{
  "n_head": 4,
  "head_dim": 64,
  "vocab_size": 8192,
  "activation": "swiglu",
  "rope_fraction": 0.75,
  "init_std_up": 0.0348,
  "lr_head": 0.0116,
  "warmup_steps": 506,
  "decay_shape": "linear",
  "final_lr_fraction": 0.0,
  "train_tokens": 746000000,
  "dataset": "wikipedia_en"
}
Each number is 128 + 24 x the weight over the matrix's rms, rounded and kept within 0 to 255. Layers, rows and columns count from 0. Numbers have three digits each.

# layer 16 MLP gate, 704x256, rms 0.0926, rows 583-703, columns 64-95
130122138142163112163113157118137142154106122123121130070062097158108135103095113136131128138137
130163098135140119154127130109144112127142183129155106138129117154143133162113124144190071164114
134141172119116169105101142138158134109102125121114129096134178125104156160127107143121100154126
134168076118118129114130060119149148181139158132144118101164171105105123099100106143149131160133
116121157100133123181103091139195141133109110119142138143128150129107137113157114100110120131133
120126109138168113153134116101151104156115116124143135070155112138111125135157138108085146149081
154134153115084120149093101151142128101106124122132113109170139118164095151092146104085090126110
171185067148134133157063158082115142168150154155109148115112121113117102079152119130113103117102
146156135187098115140130096129111135118139136145107120106112117130132109108139137140122104163092
143142138143114135116136138157097081116161137106094139109151150133114123154105105118102107134162
176170107127089131119129116134138129130115156074152130138119113115117114100142083176147126142099
146136146136139128122126139121143125137160163128145163156118084130114133134098094163113152146148
128126152138145139110121136123114135114160116118098147129133084090111125120128113141099150119133
203100145154116120129148116131182146122176153101116095170145112140123100122124154148135143145097
143112087124119097120132140115146098138114133142084128124124140154097122120158135128125166125132
097177105171181102102087149111112118136071120084162136092104199103145086127135095089080119140134
098137129143108124136104140098100084079148093136102128133109141151111139123135120133126128118111
129107130100097097138116139094101108173163112149125110111134138104147133130129113140114129128127
101103145104123151155145105137196157124158146092116168144118155105134150153119108140132148153127
170103119102110092100118098128142121114096128106100139121162152156120165153152123131125120175112
130163116098149154122157164134121160101157097144160162094144136154136093098132153145089100128102
170131102130117092129112143111138121115127155167141151132150142126086103131100170127109111130127
130155092160077155148160137148158136124137135151136153129103145143135149090147128208193170110129
143170108129098147097151148077177145124107194164122116103125125158123104132134086146165151104095
099137176166105111154110136109150102106109118127130168090110166120131085117082092148136126109156
150146125123119127131148088116129128158137111100166138106108129104159108119117095120129143120158
095157127173124098142162124150159084151125187120140133106180173145143085128119140145188107113133
112148122132120138121120157150110154148088125122121125116142153140143153173120117147133125129123
122169127121151150150162117100127140084112115103193136123148102144134121117156137202136150148091
138144113119119128121164135126114173121119134161127139173156133104143089120105137146085113165145
086179119185073113123108124144131151118097139126159137156114194123132159195104134133127096146087
161105118124081104144152152126120126122154116111138134135134130108152097143125150109112111136146
170129137136107100111143078136140141146098170098152127130095095148144101122108158158160167128120
148134134144176132113122111126096085105086136163157119091132075124140097128134115184176175151137
145147158177137152093123078118120116185144119079167107093131127124116140118122144088147144162049
110117118144133149143123087112130173146100140145137121139100126122140118139104093119127097153130
147127119182168159118132130170134083143117125139115096118134143124093102126176093169162133159127
135149113127160109113197143161156114104105098122169151136099130101112136136140134157100135109132
170130123140183144181174106130099134090095109128162141097142121133128069124115178102130114152134
136138119182133172143123121135130101126163148151154138152105134153116148121108137076123106141126
136111098129141156149150103165107133143157162149160131140167123099148114159151140121116115123118
135122139132100104145100106089148138126107115098071165143157100139104112116140125097163132131103
110131100140144109100110118079131188132115143113125154158089121094108131097084128089107126103127
131127124124090116128141152105161145164110137141150109114082146120176111185135172132138106141114
159105131121135083125150144097127142132136185136090146133168141110102161134136091102100133123072
125116117130082129129158108127113149128127156104133178136125125124129130136159110113134113151099
117132076174136161158119130148180137140123097148140120116143123094133126130105154099146112124107
149139088106154092141123076133180117103137161106118151154134171115135085115121119126143110104149
120132132168111132134121128113118141132094127141116103107139122126122146119119104101103126117116
128116093149105187073139118075113163156157177092171127143150135154148116146131089150101116128085
136136108158110156114106114132139076117132118092128154124153155102081146162092159106120110135130
165112113149117161090125146081112122153077131077132116149187142146114110156112142152093097131086
141133118157126162154128118156115168120127106128148144166114125150145124124121127130121096124113
098131105144135139144117114095156131115127117140117094126125140153126132157158140134166092109104
123155104116143093098094126105096102129114162106121152076157105105100131105155110122150115108106
104170131157167178102120109128167139104118160151113133120157109085097096109100126128088130159119
099140139129122156120186117145129146112144184122105176100158104107076108137092114115104174126128
144149122139069110120167151094107147164162153125142154138125126133131090128130104157108112125102
141184120146116133126120145153176116155130205087106154163144149141145097135135137118161090163172
134191126131141097087109105140164101124104150170099135074137143091129149127126185178150142111161
096095092152155103135141101144134147145135122140155142112136156107133114130126098172136127124103
113115114120147140157182106144135141160144101106119144097141131141123132105161132119127139130173
146116150165165127124147137133118124133103101144135135145153141141134135136109107163134079157107
133149176099095202117184129163094146126139079126142167126140120106102145124092114113123170182143
097151160149137125163120095127148107170148121132109125123153136123127122133122125141137100127130
145121120105155169126131117112129153157111150084097115107164100171156112141140138156105126124099
162175143169081135104121147103145136161124122109100145103138131140121122112129107130157152100114
175151104128104131127083075133132096135117155113168142098119161117100099151107133120114136106107
132167149168128168136172089141113144124099128116131170106160118106096126147124167124155138156082
135148140135129131107137123084129070109125157153154119139155111129172118126151135151094090094125
099163120125119117149129147138139163175112166131121139141128139104104101092102096104118117127134
166112090132156084122114102150116132162162119141091124115157142091154137111140161141164091122103
131143121133121108133126132138130132135168086115139122113120109151103122093113196136144161147132
120135141131138145127159128073076111161145103144111164069138130112173102146108095120130114127132
105144130145164116114112116113161152115109180132093115093117098121127106121141144190143144128113
138178153162131166106142092123117095156094125111115108097155144152159118159129176190140144153114
160113128139161144116175132139160123143154111126134168135153130125128134137094140138117093154120
105100105138143129127150151090130094090165110091084095081119127118077187149097099130107121093161
118129164130117163131117098144111136098161161135138102102133160108128157130088084090127093169101
112121087127082132106140106154140086118134153141171119120123097144150119108186101160098140141121
126179104154154095087129151073140158108076191135117125081119124121115053107157147132149076161134
120133153126097129135133111111120111080141146109157125141151117094105106122136080134116125121120
195132149117113154141148102116123100152130191117156134137135106081129130125139141109132150130148
124127152140114138134155142100130113117135132136126145104075127110116132130119104093157158129128
138116132158133147100153131138142128143142104153124117135138103098168097116110177153166162117148
095130158110131084123173104119128079135114136119093084087152164107124137130133116131144148131083
123143116103149122141139122138126178174169112141109156097151113150060124122125112134121142135101
111133106153142131115106108124130127113129131118152148133107174107121093095120105115136149109134
101127086191147115110102102096135163127124121108110142169142121097123131147153124125114114160108
126151131108130154122106111136121128121100134107150128151139172158129112132099109147108133142097
140139094092111141110131111135133115114132131163154147146132121138101180185114149134117127171121
124140097133135159190103112118133146156139132128107134113067109147102159149166148115148114128072
143175116144086141102111094109121108142127161113127156095129104117125127133143131111141114072123
119129102163089144105124097129110114140128146130155142121145122094121113130127122154129138150104
104143147159141146110133095137138148104080167133165137154099149158141117089117144105141147122128
136163162155125131150130087088154161138098126101096097097136130124136091118101117137149104154133
154165119118129137150105145129174144129121093136145117086120127136137108112149099143140109105126
162177141090129174105139119103128150140097114141130075097142151088105097121163125115110166130082
141155081137140128105138141113127168147122118129075073113131108143119138145104065169136142110121
137115123130139122174134070136145101116121121120147105069110168146129121110159143106149111164122
135105069135116163118143130116121130136137104121127121135086132098075113090139113176135133143112
166182143119101118125173125108070129156150172135131110147173096071124128165117127172150190137118
097095142100157107110130132123122132115146114169128135093139124130150124126113124151120144171120
167138104151124130089079054119126122125096127107127149110102112114131112128118197108100147121125
135129122146092154129145107119157109144087174125139094141162131139084142172131146139074127143135
125147130182157142119148111159091140119138093137156124138144099103122126169128138156101171147139
108179116136140148141158150141134148165097122131112166111147127105119126156137095109187132118143
163132119129161112120109144166115103129139151142123120117139129134099127138134147081125116110122
125183122076136128090167148125104121133123134152156121057103122140128151064137158107139103100159
142155094133081158094162107126101139142166138079105155135177140103159083121117128070108156144137
186132124148099136140101115118146136156126125134092139114177105124105112145117106109109098128137
128121108125156087121139126109112105153073108107118138113124158143102132151138126102136144103155
097150101112119102159116152125171100126115108138126132132157103105135140146101113096145127140165
142127122171133144133129117179093150155147075105120113117110091136117136118134111111122110139158
145175129112079124115151108153123115142146137136102132139137157120135106120115115106126140137165
124154090149130122122160089109115129100152129145143151160113113082148092140131102080124113184104
112115093122112151094115096142155163099144148167150124101121107136085125121083116134135166115139
135116147154141115116132133128134125098120155091112082138142087115148097138151143096122140116141
081135172148089099139085124187138150135127111115130128116137133160127098145113130162127083102158
086106107161114176090141111119103131144111130125136136111125106111156131139131144163132120109155
157118086130102125153111140120141118135143141117148148143183148125136077110135108158124158158138
# layer 16 MLP up, 704x256, rms 0.0965, rows 583-703, columns 64-95
130124125137120164125165114079119119137135130087114138070104143099130141143144125138128154132138
166102108121112131130103137113101172149146135113091133144107094156141153136089143119195120144144
145116104159110111116113127115179135122151140173136105124143101112119147124131155127141147114144
153125094156154148142105175131124124129097113138148137127127114097140097098147127092097158130127
091161095130126129136129118074148144132110117085118087069089068117150103119131138123122139152154
093139162143096061105179126176166165097126155144123149127137134143141147132143099137111114133172
083086159128144159093134145116132150130173106186169114147134163129123156146128133118108105098118
104133145153093147081112096112105160128123108148163151112130137124147176122131155133080136136151
105174131125174104122134171070130090181149112135107144101090154106138136168146081156117133097124
111107125104140157131153114151117106162103070099113093133132088118113117124100112126083111115117
118109108135114112149141085115148154100107133130144127133128097109146126144160149177096114144103
169129180124092159129110114137097072125110145150109127168136142154131097157117147153117119158150
116102126142134100139165125137098133164124102150159128120111142115089119149097129119153117150138
159109111074155115113130107130134145149132133169123153169177145123095096148132131155108122097137
120121098117101156110142130131119142128123121123141149098099173110097092076093124129120095115133
113138126115130125107170103098120118153153085147157117144091106105146143122134132115159160127132
095115139115137129133108109097138137113172129141090123128161102168131115130137114115132130152126
154117098097156161128099120150115135136125092096106098132150129098152099156100126113140117116117
156132133163092134098138125132099139133172108157121091127116125127140080093148129122117126105111
151149102114156120138114160119128138102147116167124116084132126160134152128130163127112136121096
076146139116121190168109095136097129134124136113125115141130162087123088118159120146131155186143
101130156121140132120138079067129137141141123128175135106123163145099136147158133197113141158138
158139127138105148144143144118103142141146100116121148096161162145138152105114130115104099111124
138131118158114130130175105180172146115141139119104189154137094110105136085145102156081110114098
152156122162132090096105154140137137175163153123078156123136158145142147156163117174122073200108
111118129115128124150144164116156134145163121140121149092105137127117138105130126111137179135121
179090195119130138109127140100164166116132100119149113155164089112140138105133147132096148144086
102154150112091077103113138124144116146120125135126183144122118129151115118143102142101116140169
096152129165104143115152103116127161114169130117141120091157124130098186125123144089113134147106
114187068140120095104098151127134149105128134096119143129137152124121121131098141160126112094118
119167086124126116145150134125088139126123117149134133157139119112125114125143091120100136136157
132125131097141098156161070118123093090124123143114146125088096115103114155128114121137111129171
157129133175095170122176136128179141125171120123144158125182150094123105103159123143131110120164
150108129127146132124176100121124124115129145140119126088144140128121077152127144103153101132106
093159099156171135137168113116103109145140130147100149156090142157133104133122141133172171151115
148096108122092142152130145113114178095114134138151168128145091144118118113116085113096132135097
139132135092134098136135162130090133132072126123164128149082097159120185124118157143123156156102
078171092179154084119138153142164147116120131101085117116128117107139124156166094142114132108119
076140152140123111132076121127115143135160141138126143098153089186089109128128110144164145077118
151102174116146109097143133119111158136126115130096163119135138094107160123169130162140105134126
100099111145129128103142131129106155115179144093110131123154151197157115156151087124127132128148
104116150137116133137110088117096118081097143156135124168127093121136178123114110099134104123137
045106120107121156106124149106095126110143139102138131185146156125108165114155100104122099150152
144116103169139104137121100110102126100118166131133121114103154128148107087143144132114090156145
083113128130143129132153152127100108139085116130118169137105116136131133075161162127157149088127
086137112100064126158117110122162138105065109135109119120117131121176116145084126117125102124150
143121119136169114104095176179113163147162148132125113100164111148121118156098098122120085152097
171091147154103119121150132203147137156113148092132112100155113054108149137123143071148092140132
122119131076105147152118135087108116135108119110136106111106129127144157087140104108139111128124
078113119151180151162137135131144113106126146161159122139144134117113131176123166087113142134164
110127118136140180144132130119129148130125137096130143108139169141138140112109126105170125118122
119153135111118108163095065136096158094131131141136098099127111106133149138129114057113167125145
118118134141155135135140118120158116160119157162134132142144136122126125162079149110151109173168
127113171096110121098118124134075151114114096155100137153139169113127182107141131126114101108123
149124128141144138135078109167140095137140123102122094121141098158107097096150153117144133095134
102118095099105096112123144094126124136113097122185107146152137108057132105140142133090149144144
119135070140145079095150115179124164103133088160152086174132153102165139160137140126139129124180
152117181161091101150137104173128129124119141152128136117140142128105117151120129104109152080126
133143122132075106107131131147139115095160124133130124138167150163148156110152140115167081141122
106116135159124153130099094087123130115120095139148099116113082163095147115152179134160149107153
161113091085134141126100144135127142072166124111113123153141087136146129165082150164102118176136
109127148111105131143169123116131162097116097139099127193127110123132128096145133129161061116175
133150117131108116138104120094130122137150104101110093087108159129183169085100177104123125150141
105137116144133142105158143147118129131148145096107149134120082136162182131074096159132163158139
109093143065123113087079158126145085086115109093107134155151099118129156105137125083134101134108
117092165094087090136138134120082111138116146138112157110141135141088138145126150138125143102177
113127137110105126128141101117100126154116146161138171105098174126142097098142099118120110072126
157134142165126153113154123100160128092140149117124103098140100138109149101120135104109144135122
158106157107137092116116101120111124157107108102171144133128141124146168112138117111110122111127
093114143130142143146123105147127128157117079156116103117098077136138133145148105153152117105111
129117131153117109100157141143118124117129130092105111154107085082078143140100140109144097160096
113156139112166122127153085108156112116109124128120153141147156103132083109120172134141119131140
093154102141167106160108173109149139173138095087140087106160122128071165137093103116105095109131
124108142122119132160136140089130129143163101153118124122136092094099102137144132122173121143133
139136125124146159157115134094132143136175114116143154083115104136143095180111093161125114171105
124107101143155085139122125151134137123093148122102148121090168158141136157100123120138140115128
185117142103196175112105122052086132162092181128100178088129065129111141119119146187129091146124
142116190138138105134142130144106142120114112162139143167167112099165120178154115136127124132105
085153091158089090143132119083103115138144111113155115158143107146145132154135187153137138098143
105127124083154102158100102178101099125153132148153123136116155160111162147114142118138133143117
148124102135125157131145140115074101089126151116071105096159148121142143167112091151125142135110
126161103156161137109158112130136181115156137127118129147106148103140150114140127137105120135161
117100141090107175171129127139129101143158170128133127145153080111124113104149158080126165115119
099134165150109098106105141114125188171087114146146135121160160102122121148121120118129165124096
132094117118105132120104145122128129133084115114134134150135171122078083167114134173132134161137
105144162123153115121124139112129136118162124134120120104141151113074136129156132074124143151105
139126118136091127136123150090155117112078144131140138121143146140148179164165136133109122144128
108162117152152092173167140111140136113166137120127133075108119091114113135142143166120093138147
061146126132113082103101146133168130156113099071117096137097149105141127123138139148127116120137
149123117121081108087106150133118110150117115188145106143131132180138119121125139108116143117149
131136133088122113106122111132138118175101105141125169168128131092182090162103104132149110132135
153147136121101138121122098127171114137130127173088165111101118150126134110152102112154139126104
140115147156132116118100138065112106113109142136125060131123124120125148175094120160133078149103
116063117136117135158134133106129079128076178113143127092118136153112139106128111126092124110134
146136108081152108138148145164114081137130125131123087174155150160155143158138140116161123177118
143146139118125139133147120126106082171139085100115126121152122158152138154108155155088156135100
177162082119149119108139100168107169130144114124151103091084094127109089155126165111129128168092
110108096112132145158156091113123131166132161124198147140084148158138175118177178139132162137174
097121143140124127083142114115143141125101136133137132110156110142143136121114124115124149098137
127131133095109051095086148104119153115177153123117086081147115155141152161122150177148125140101
115127086151159169144119152133158135150149086142150119121094130129094139118084164108127136146139
176198172070122141077156150167108130078108100138152112164079148148076172103102174139124098139156
105090140106116131120105111143099092124115148128135165145139091114152123129109118117164143144160
100077148106095125125142187122125082117079145139084105148092118113120131104134101128148124119104
169099125129138108182118083091130117160108162142141174115156113129115132155149145128124099108074
173087127140132133112137129154105065115177101099109120127120141085109134128112139093091141156150
150146121101128126113140096105117131125126120098111126099128147098103102078123101086110165152099
093080136134168125156151144111126098130116122096137126128123134137139153123148128191155146141102
111140135160136117128140114123120154157124137109121118123052189081170088124080153114157125197143
148126090065148108162138106079156095135176151099075140105157107135116122131134108110119079129166
097180078178162165146098132116126105106133111092116109110134091129144121125146098174152123167085
124138153110099151139134130142087129114164136154128123139128124105150112108115118119149118122136
108117082136130124114085107198104156148087135159136108103129151126165138107155135141097152114148
152122145091148111135117088119098123139130156101149145147140136065097141117113150077104093119098
161150136165117142133115104139108159133136091164129088133115136112160160144090089089132107172117
081146131160121108140145175170084094116127146116143135151120109142162086114144127112147055152152
182120117158141100115103098082135107096099103152115070122147116097138122111136139146094117164115
061118116144123110139121093133085117136111148117134124147088122145122119127122112058130118129131
164138129166108146146126123146105150150111102166114165107125129156136083085152117121110089126132
099122124122122174119145162132133134152118116145149093142126158093152123129136136151164135147146
181138139097128153119152140164158151129087160114132100110110116150115141118131112180115131108117
# layer 16 MLP down (transposed), 704x256, rms 0.0932, rows 583-703, columns 64-95
112128132133106160193109120121102139130142140145133174116116103114110089121145098134122118118106
146168146137136068126140118099173080123142118156073099104162121085135093141121134172164125149125
157126140152089124122151133150097153154136110123152123143161159104127124126120089084155106140164
130108114166144107095129155120119091120121122120137177124105150190161094166130169132128118146127
161104134116151119088149117129113145119113155136112118105086136113084138126127102143117099128121
131130117128122136106101116118135110122150122136142116095139121141126124151136163128123137138109
102119152147149110155101123098124118111138139125110074143157094158113137196134157153120149133121
115083143123072133157085136090136174105117112129137177094119147102092170101097117177121135153127
146137124180157160113121087102074159181151128159128140135145128104125189139151110092164160127122
096165146132134144120108136141151129135095121089084169104140161099105081083143153139110146129172
095078120153178119111163145137136155156177133097110125147135106119130152131114125131113134141169
154126130106128092145152114126149112200099120133115095097146148115144146150091129095156120138123
121136127116170131103127149101155114094087145112143140087120115173175143114157103102166088107128
119133119112140105147143110092131146147138170166157151118139151146139142132153141131111113123118
117141155110070110154084126138074138134124112126148114173126121116140104129136115142121118167149
187086120109117162103127091144126096116124096112164144121126135126151135165112130101123121139153
134115112137138139100166132143128147137088152106160120158135111102113138112114107112166124116143
154117145129102126124155141123116148132096124129162160137170104150120130109144082110139094120129
106158155098142134143145133159160142128085176130116104133123113117120155122128091120131117130128
163157147118100135141105139092137146133103134135210096119086158132120133115132140071107125125137
112159126087139132133147113130145144116096124140162116189159175152101161153148163116110095144138
151133180140130119127065160121126112144147128148146130112145131096109129154127121159118178113178
139091142123157098143109169162124130139113111120104080137152106120134110143116149142088094127132
128100098088151132120082145119125125132134122116111119097138167146124122109151131149131152141113
132168130134118130112115165156136097155122119131169159138141106111144114106118180125138130109149
100146111153096098145150135110114109100092152161130118115155141100123156167089116113152128114107
105148140095118163093124141130144104067129077114133097166091132103157081114139135101121115156110
103124174116126147100104136107112165097148111137160143114136168130127094132125159108120147170123
126150148134157148144129144147131142066118142124125104142130121135140102104134143126147153147147
121167118179109110143131109134097138134098129157155082159157157116139095125101081137119155108136
147130138118132132126112117087159134143124133148111076095156164147110099097150104128169118144146
071142154165117157129092099130158127169135122122130109126109139147123166161131102092126138126113
158106138100146138097103119119127143142119136084109148123145118101124082140142074126196142090128
145135125108213094123159134116130134113121101097145143088133144125138111133159133102107135116089
113147162119127161096102095150161090109150154126070135110157103124107156113116164207148149112130
116171157143155160133179130153127098144160166094097150119079149102132069104166118125110139107148
126138165142145134135158124095130142134141138136100147088103107092170141155116138142114142157136
106138122130121145160181114143106124139136137124110129080136151158158132136140114118124080131139
183119142167149131104166091147129094075168137100136163081100100118078097096131195165168170081133
143119150133158145131132143147118136153208158122150139115114112155161139132081128133111119141115
107152119119119111108133127119126185168151121137106107130143123095100118141141151151090137120160
129146168116170136093131143128100079125134108106149092126100092121152114140137122162151104140124
149106168100142106114097078084131104149148089174141125082180165171144152102166153128116059115161
129152111168164115082166089118107157127149152133138123155129138144096155128190119131134146121143
116120137129127105119132123112096128124151134095112149179175120118113166154114108147117134156080
125146151133131145112167108115099153134126156145089120072118132125141099123143114142155073116123
131128114078140117113144158124130173132092126116130134136102155167172132091112114105140123119153
118080118212163106159134110143128121129143155076157096136103113101105110096129161150139103103107
155155116150127127093130127134127161077156117097137110117126135116138126144150120158126102144122
152085144102115123133127144122177139104161130119123128092091131166193106143123126137130101111114
160126127132093138119152119166080144140131140135191150145112140143132130127130110137125113158108
118153086125092140069179105120139092193096142153105104144123080117129135161128128120080082135115
127133156146111158154151157114137124162084107115114165125099111155131115113125106106120091147147
135120157130141079131103141113136129147116140122133138119094074120149152099097093129113162119137
140127091120087117121131132166086108117121152134104085130138112114118146095115156118116117106114
136144114163142145140095094137125151114156125142125122116128159135158140125114098165126157107093
082131092146123127145153097092146127136132149125145074107111130166095112142141154128138096115114
142135145112096146123159132198076089113095114094125105108135141166147134117085104102128117108129
137109150114100108166128166126181160138146129141103108140081133120132111146072123130129140130086
084145086147106077130148092135138085184134138093104116141139114148103134113172100114138158123168
157155127123117112141162124153109098100128135100155103125091124116107103121096092127111128047154
168136125062140113123145151139149098116129081122098129144136154178147107146154093133115125102080
164108167095150134126117146145091153137120134112119119129172129104134182139128126169147141143129
104159169083111155106135101127156112118099156135116082114120135112117131099100142124134120127144
121122136137137138127129125154144109119070131125106108138178118152160124114127119112155129120125
136133106132120171090137126122133149157121121106113109114145107160122098164116115127127137144117
115095080096118167122124169131128132145145144142157098106098126133144104133116129136131131144155
124130144121109142116124128118161140164128147108086145153112170148137108158128146135121128113113
111121133114126126139145125162138088092101109135160114188117079090131175114107141150111152138144
116143125093144105126170118147119141126075168162136112134123126158089097125144153091102123117116
098172118121114128149185084127153116143120213105154154114162137134160128164140131107137148139132
078126142125101154143103152136119137164108136117071150098103178123149114115120094117153131124101
122153128151138115118122114128114125108141145097111151087145115158100174134129108144153102110119
111104146131126117143130108130092166179130120131117129090123116127107181137160113159131085136138
121135125138190125142095114157133106156150145117146112133093092130146153128134132115126133112134
151138104139125155123141116120115178128095141143119107100164169126126116153130141152147114150158
131111159065107167166117129054075164112114161097121203143072088112120127143086169145090165097144
101132145093122137113149107152135085131143126139185121129146157128126118109116138167127130119161
156122143112084128162115165096104117133083084113075114113098157117092114147117138115171121130127
145135146125143124110149110150122158138121162170091141121120149169133108123163086128130101142125
113138113123147143085105137130101135094153136104096090083129129147123143103127156191129118134094
118173135160107113108154117107137159084081150114122137133145121127096128135116096130116132092122
122157155122136129137081120105181126109152170094165158131108097115123125123104112103134158129141
136132103138126128124131089126105126129094132133090112115130112130145140151114177140127134124134
112116152123101134155117100162099099115141156123083103167099155106141087101126123133142091138139
098128109153145138151099151117125114118131112125146096124127110148088153148153119179138167123163
093103132171134162145144134170080190147145138170092121130142132069137111110122125177124107171139
114123151105143154116144149107106169169163134114184118150124139135093092085158126134104097117141
114137187130143145148168134066129145107133144178149156121133158126179184151088097130139061149124
110135122119127108106164126130133107125127135098087117080093104170101131122116169158170137105137
147173123134122126066133151101123118188107090132106115092133122139100111113129117152113111119178
108112119124157144121100143109098130117121121125136106148130145109128093112090136118111117121137
127130131175116148118123125174107122088108143128072134137137101144137102136122114126123081083114
149149142091151156134103097132181147104092130117144132112138113113146103120129130096131129145117
137132070098152115183137133149072116159153119154093113154127148123135176117099130103159134118172
121155120145139055130158138106125125149075125117128155117135109180136132153165113096119103169110
132145125095126109109098132115129137105123144137190094125115125132151096125117125154161145104133
150089135153110081108122112192153093184150196120129127130102131114135139173134111133141135122157
135137133108117135157144135156122123109128116174135150103114106138111174185157121128144108136122
125140134164164117139163047121127096098143082171113131146102117123148118115127133086124124119144
144109137119089118087103153121123159150096133141082157111086112119125120152063091139117134132133
110158140137110129141162136079118108142095105120152120110079143120048129174106127115103079149114
134131139133126103105096144147149120109127091151154130093135098126124171120161152175098161136172
138133130140099104139105095131126116158138138118126097119141098127123131147105164129103163142148
149125100150143104093150118166095145185141080105085129154151145088134139109112132110148119142146
135150143139104141110163131108156148107108143138118150121102118094146111116146078140163136117105
124125090100133126104136124117110165117134102080113126139113115117149151143150142136142133155107
115124130149105142098166128138114124123103137133163125122144132110106096138110087147111158081137
117118140114153149092147076110069124102112106133163147102108139066139147158144135111129127150111
067192120109137119083115132144162088116086126145100133130124168123123096116160138152130061155094
132119128122124177105150142096202155121164126106181131128152141154084170123120132103138109143135
101110144132142115120140117127146104161138093116104154091155145141102151162156123111132098128152
166143113151162132172122126138089130120111116158120126136166131133151140152112169145119108124149
123123123081108118167137128129064114152109082123107128126119156124144133148096114136067116153163
126162134135096088103140118092152182114139102109148098103116151130142097141143128152126138109142
143161129098114105146147105129134151155108149147113154114091138134111120097125133130153104124114
103109081144163159137140126119128086129129139125106113163147137139118155155143132121145107124170
114152092082152138110116129163136115137147164139125164106115084148142148132143124105139145136176
162113110108143104136100140131140100114162112084134145131159102121176139109120106133118137105123
094092111109117140130109164137139110090134122155133134125160124157133109116138094124127142153154
104116119118129103148117111125123120113130127088123075116135128162141106126125141127135115129101